{
  "norm": "rmsnorm",
  "rope_theta": 10000.0,
  "tie_word_embeddings": "early",
  "weight_decay": 0.041,
  "schedule": "wsd",
  "final_lr_fraction": 0.05,
  "dataset": "wikipedia_en"
}
Each number is 500 + 25 x the weight over its row's rms, rounded and kept within 0 to 999. Layers, rows and columns count from 0. Numbers have three digits each. The size before them is the row's rms in percent of the matrix's.

# layer 10 MLP up, 256x64, rms 0.275, rows 207-255, columns 0-63
097:515509489517458487503537488472503465508514477506488455500472529563491545502498471489494488517518453502500506498567526489512519476537478478508514520523519541498515491529479480463460473520508468
103:532480463456500479468524477485488464484516498437519520524532515521522510538502512505493476506533485490502522487469554552526481546508478540545502503505517503533505520509486485514466486520520503
105:491514456547485459499516512531536461506512483481502484475452484477516496505496494482496488483522465497484537510515523551518495511487529504537520546497534456525498495487494507477495506563498448
099:509497513551472506488505500479543437528454480497485506538509469510503484494474505528540477465485460496501522501498527525520471515512473545501526539508487508489485521451448489529502515529480503
096:520496495475511490523560504473515502492472515458470474480508503517480547484454506504486490484498537539545438511480530524531497465547488500499496513510501532494515493467472449523495521508489483
107:500490451525515460511516466483516475488490447500519478501521468500534492530465495529504495489498483500468481478527513554563484476480506524515513532510494509531495515545507474475492451524531479
100:554509467524498506444507523483489504538453522533517496487472498478496505520495528512505502576488497490459494478508547519513512461516479515538549506504473500493520510497504506474547512501471490
115:506492514531533484448489505478481489495497453470501490508450526496512533505499495516540506502503492536515510489485539509533527491520523534522531509499487579499515540484450466474533518483494480
086:528540489548472483464534530517485465490509478494492475484522538495515476482522520536492476497471482480488486516515483558508483487451486519524514475534492499535485522495497482547497490553464474
109:509518490478488462514519503470504499497515490543473469556450501553497526485513502495532460514536466491538470531551516522502487482532502517529514524448502497484483471489485519508512518527478523
045:555478525473497474519512525520530475538513480492477459547496490515540536467459521528499467547506501546536492508501505507487488474510459508528518501484492507468462516528488480478510499527495471
101:478484502519491483502531533550546495520513468473511516489489483496508541493544508517492483493513462527544527438500520523527458531509485523501532507517549489484503486481499467506503460541504470
101:508482499507474499518504546516466482485466450505506493507456512530525492503500523498551495485488511511506474508469502571512516491487548483552511511465438517460508494500461484506475510513481493
104:537494511487482473498505457489516481486474527438469489534490453480502503440516504530495499526491551519519521493500499492499483521533507536509493490501511550509464530483452462504508464510471512
103:502465463531510544522517513498551505521489489488512488502518553525475517507493469512490480514520514516540451481546533504524510482528494511505557495488542520463498517527482477466489481485541519
105:499528512474500466456524494509478469511464507518495512483438484497501504470481493531514502521444461523497446492475526516507493467526502493532535515486487492469474485539470489530510480515523447
112:503504524503470508509517492502551448492428469497544494498508544487506476462515508463531467468509524511504508505499473523522459516487501524534516511473494501509448494497448513513501489487462482
101:525521496487473516492536548526507480482464499491512500524475537517495514472493501520527499498508457492519537473537512561535506493455490486505537486498488474544448519510523460491475503543480496
109:503447477484489517501517467504550471580496480495523480533480451472469509508513501504512488483499489538492491505487506550459498495512516527524509474514537490479488504516505478499488458526454479
107:498466450496488505452491511475473471491496474465487468493510491526498555447515526503504477496509470504485471467456504559523488495480511540524535514492533477477510502481476530518536492485519488
124:505522483486470505483515532497547473555467467500495492531455494478493535492545537487513478521506521502513513527541550523511508474509549495516504548489559494504503522513521512488504473509483484
106:555469477541496475467486476491526484581509448450525505535533529506534480496524492488482490481491504498492529474488517483485504486504485506534518489477527513489461511492504495501472520516495453
103:501494520556491496472497501495494484489545519504482499494508495496511497475492500507540452491518480496492491497495535573507510475534479495520509550442472506485485487469515529447459468508458478
097:552543507506462465529497523503478473507472488536487457492469546488473477504473486533464482483475470519495505481521517523519480478515517536510483507470501477527517541480527477500473465528482462
105:567486520503480436504470497463524490525451483487466501548468495478488479478517503537511489523546480495501523515488530500530501513502481545514528514471472522499498531491522470524494513487469513
092:518499538495482530516486509494533480526535500454506491556529552502460519502526502506504471479512475529466526516497533504502478492501541469495528545494481549540476514486529508485459498532497491
105:490469498498508509506503496499541477504496508474450516482517548514470538523492467492539489517545497528541525476495505518541482514506468516507521518518555486502527551513476487454515466537471501
114:502462510500478486480543493514511458537494431450501505490540539532467521499512503501491504496547481532487486501517508502540443493491512527525533474513490506495474528541505500454508500516516498
089:512503508503479467508505455514494479469498484539547478539539483515488466509474534495478485542459518499476529466535508527493506502514477507525503545520455472495465490515496449495494457531484508
119:516480528509496543486483523481522506545460476525507451537512520519497482485505514543518478521509506500525520528506496529557527530482540507528538535509491523501503485558497520472519473485480468
118:504509523473490503488495473492516463540495493467500500486521505508475546522514502471532499482494473519471527465517523548516470482559510526531565500497457538514463508498528496500487502497547477
102:520521528505501492544498507527496469542489497502491488497511529535508521473458482479476508492519500547574445469536507527519492462493446496504512477507485502498510518472473473497533472505463495
124:516531490513499536471481490487521483554525442473485474505508529513476539511509484461521472477547445521524519466475511534524472506519499525527524498507501497482480489545478482528488530476491491
108:520505498503488562475521512472478487503495491457470510509509488482528519491494519491538491517526492535547461471489567498474508483510516470521528511486511490535487541503465457451519506493507459
116:497501496541551509451498515478480518522489478492480500560471479516499514478539500546488488511553511529517497516493515521505492479491491519575539520462468499522464506490501499509499521478482468
096:533497457538512505537492511517503466498537467466509495492522481494501503510520510547516474488523513502496572532509525529534499498492467514519545506455543460527476476475486480481484524504473505
046:513525484492503476483550492497501483516469504494521498532505498537502559509455527516494478535506497551484512540517531497480436450521505503509481540521513515525490484505505482513508458522453490
101:512533514494462461445500497496493471510456504471515462483491495505512489515547485497504487471503481506460483482540513548538507541513498536511540488462476508554479539490506520513511494526504529
091:509536482498513519452498501511504493529505512531510513483486518541491515485471522533488490500498493521512454468528559487516493430488477486525491520509490523555492522509531470533498545536481471
093:504478443517495529471489525509493520524481503493461451478475492497509489532484477495500488496470499521516539514502547516477493479596479505536524478464490510476506487473463485491479514507487487
109:533515487515495450498511490466554491562483486529507487517474525506509498523509480501466473520478510487498518471553527522497515441509507514506523527522463517521543497516485519465499491480512450
096:527453494485508513493499471509489496478479520482525450516444499464530516493481486530447511515455498532517542468528545500497470485507466506517525499503493529486439528494517514523480502508519481
095:513500480494498521464493507528526467488506517509475501536517496514518528493470551486525502499550510532530480479481474501559505444502496552520505540479464504534530489513527496475516454523523495
119:491462514521494447526542504545499491528493515522509495475505474486535478468481496558535459498464523526536470499520518505489476482502449521516515516474519485479485536490498498518479483525495452
098:512466494515500473496486484530470459535533493476499524511448456474540521508466522542528481485507477508488498461498506551479479478542522493523516518524487528529496484533474463470501503514526524
109:512480522505475502506499493518501465478489487512479497554458470475515520488455498549463478533540492554485486523483522561509469509468496498515495485504540495486494481524482460513517490508474453
100:532503490460510495515571520507542494495490513495508491481474467518520538448443540478498474536488541502510496518532495522497503485473503516514491509536476536492469533502528517497514546525501514
089:498514496501469514456546558553521458500515462457510535518480480454491499502459492511505497489511484526487544488488511523523459519490492509496528514495515512537512472509487476493547513513507454
116:499513493493496533481498515526528495495460499486492499501501490495519518457478463489502495480493550524476527496522548545546451478492531504515527546529537492510482452490536451518497522531475492
# layer 10 MLP down (transposed), 256x64, rms 0.261, rows 207-255, columns 0-63
095:445505456492489540484532462498522533515524529502501510504538501494507505531527496476543475483478473480465493479500494510491472518475531455517477503488444518462492488453521522543522506509508528
102:487510515479507478479540480495499465497516504503527506478494506488452496479482480519520489459465526533505486470542478529532477481529526458500439480477523489432504479522518504473496508474522460
106:510502481515518529507497495501479476475565518519521492491521522469469494488493472499493541516548545482488519485475515477475517496458528525532527514494441518522523517480514529526536498518523448
101:479477562504521483473519519513458510492483518473518483514490478560505506525475513542470472484490512494495485455548539524511504500494483457493493503482484500540518499484508499503457512507561538
093:538526515515506519471494495473541531510512487526523518455500481476461536485513508505507522473459502449488532475501517550538497487488469510506530491541506518510535458526481509495501517480440500
107:519516489482525534494512480513508484487493511499493525545468530487504464489475462495511481433484461475503494516486511476531563484440497487552497474483532489515489466476489506537515480500505532
104:482468488511546459518484456508505534524495475495501481532480504485506519501536503534473477507561461530527501503500513507458495498538496510488500510498546450461498493509473519494490499565500530
113:534509484485470475512450503484456509520514498468506441451510487514489510522445520481514510535495495480512539497492456517526456503496516476512526500514516480559532488529494496494488507467514467
092:428485496470513490493482496466499493521538509534447479473524525471486521478497482509486515539512503518514547538536517516544506483457480498487519485509494493543469451490488492514492506523464497
112:501507450451462502482494448515481489493509492460498508495476504512483514452499512510475544492480482520478496486519496501512504565464461482499513504495484564472524529470464531495512511506465485
047:495488473532498506468491505503479510504537495481525488471465476549485490523556543484460503516496506468477517492469436505462517512473513500485497479515492455549504515465523539527501512491500534
104:508506484495500501480499498510453490548522509518530505512459482516500515543518500520484511497500506526488518499517506529569486505526541450478516465494502528479497506501527530532462513469442444
098:441484501476497499479462525515472460484491522494518520532475509528470506488489541488516533496502513535502523503501519511489506502529519486466481513515528538551507504485514553458439470518489468
100:499501494528498509551487493506496478509512481512464471473461514502493522501490466446514489509526504507515518478512480538438571506485499509527561544510494500461481520464489507526511510483483480
098:511498510475482487513501423495499482462506492521512522474537448475515479534501506493495531487491478503496484488505443501508534519511453499506472515474504499478497470440506458473510529496475545
108:439504526511529493493494529525522506479482479485523528503516496476523493471502518476501543483505475490494491469474543513477499538441450513531485466520521516529536508477517508505466533483471543
115:528522460502457521476526458505501481502497462539530487499474465483484489478512494482446462503486560488498498517514509453506539503473524494513490517504496535496495474480526462496549484463472485
104:508456498484491497490509508540480507505493537462495515494521464472499464493501489488453537542495473485486506498529539490554532499499571522506496499478494510509510489509484497472465458519472558
109:528504436501472516509485481519471508457523501463445506508514472474514517531542480494471530528503494465506487517523517509468512496549492493488498526489518484451509530512475538508487515553487522
106:531529512461446521530503491463517535506478478491517516490489494542480473506484494479476484456557491518482490490488563479492497528477507455476489516478478489507477544516503495529508470545501516
119:508503480487499537536489521510466496489495475504529462505478495503470502531492506503517521566454503511516496488548476462523506530494469518499439487485492501524483505505504455521460491560464483
098:511543478493495519530503539487529530489515496506485466501540517487533516533542483507468491494491514494503484460479475482519518504466504547511499438509490510497461479508519469562477498502447472
104:544524479472476487483485503491491521520530525506481498510454476466517530550505506471490509503495516463524498501498473505491476497490540519537559478533471460489541523501476542479526519478545492
100:519490529482517513489513551530482505478503537548515465485487501504465534489458544507514500448511510509495536527542542508510454443492512504534460516501493519481495524483490487485514535504486511
104:453498470500490534525507529446538513487496515481488483484500505517562496486503466490540488480531464535504502453502507482471536503512512483505483507516497501465521467486528484552486502488502562
096:385514493523522507482512528508516491495494510520496498479469496499526516482465494479470543529498521486509502462515467521462492494489491477477477527495540493480489539510509507486507548528504504
097:503501487492479495498531505481503490563499512505507492525472509497539524499517546460497521472463520463472471497530461504464519536495496444492514533509493529495484491462520509508501564475542480
110:492544500500483524488492494499473528504526495503444500534496474459521524507539484474505493475486536537524459472503511497444500523460497524506524536542529518502470483532497504510449544510503511
091:466467457513495496476497503508541534538477509485521527509514500480521503529516484484531505567469491462493510507544496478512466506489471510470448485490562464505510487518509479515500514506508551
117:578508521497487511531495487533485473508489487487497483551516486507427476500541504493491508484526516500481466538471524455501535518511506510514474510542477508499492455520527503520474511505479522
122:519483487472493492517478482513472511498502511473547511467482480505515488488496500522513465519503490463521485517526522518486560537438532469480505516549500519470565498485517474480505465515510542
097:483485506546537552528494514511492496502524512489518513525500465519516514521506548526543474509502518530507475543484511511534497539437520478522492520503494467494459476515544518516475510460495529
122:521494479512543485524496492489440481496449457525489501492493513515484535516506534465489467515525540482490525507489496479503509503518493486507558524557505474469543465528519489453487495482511512
108:488503454498524489463519484528501531470477465477494493535498509506534499479514536494497558553491516529517533528469498474458558541489485499462488507467496475512466482513535504510489492493522505
124:475571514524518517538472508465500505509496561504488469503496482547518531522520497488508509530502470462506483513476417517490499508525529502521504475471491501445508487482500506484508500523492505
101:506462471504458499522524514532493512491548507540507536552457507518489501486538511548505539554499519508496494469490486478477535529475531511517494526515479493487507535475487512504533504451482513
039:478500509474422503520520483512452528472484475506491510499467500492486541515488498538495502466475524498492480484511530522535508475487477480470522489537467483513490490509449483572526511519491507
097:508529516523505531537473479460495509514500536526497498497485511525495508528502463486569500469501514512561494461496490525518523447498498467498533498498488528521492529482495574516516507501489471
092:497540463499486493495506506499513495442508483495476480433513492498474472448501484468534501503509502490458480483508519514467550483504481517484520554517468507511520492467498468516562509475504511
097:531528464523501541495482506473499543477532498471467468467495494506504523509542487519525545449520534552491521465532488528515488483528538501513506516523457501510507498538483515484489499508534523
103:472480491485476518473494488497475512501527483475519498517514458501479539524511481481467443532451526444536505461525517512484520453521544459505492504483494466526492524481487493461489512480510490
098:402524515489525499517512514449531537518502499514500502514512520503525540511510528486490478517510472481501521492521493491503517516502487494450499486478502466525515473507535510429464523495509520
095:509494519504525561508535516479569481459477534542535486499497514458503493516555524494510515509485517480476536483468498498483530525481483518499484467518508501496498487499522475505509503433522491
122:521514538536535503495493544497486476485526541491525512498537466519507524532533468506506473504509513477513464503476531475488466515468533515568490505523520505507520513541483521505460538477508470
098:516530466466493491513534477493482505534474493493470504474522519554477525519499451484516557488479493480486503481488523478490503495554472471507477517488489465457531490469486527535487550517494486
113:421462512525480456493478508489507498515470497523502509476544513484501473501487493513468488520461502449506465471493475531516451498526517520498473488526524469521481513524486488476486533487523542
104:511504501541557534497487474502524506481515523511525538550535528530499474534502476477524491484521513498484499518439493493499546492498477504531494474513502466468504519532529504542512509442518509
093:498511491469496466536485509509467540475545526504462519508507430526505446506505510485476522523496470517498479469464510520519485471539491503522515488535495496527494509510483544478483549532488523
119:580520469474482542469508497490428504500496503486486486484544509543491533480515518517466471529493516500460496461524484526514513539531506497500483478518488459478500484507497494520534499500509504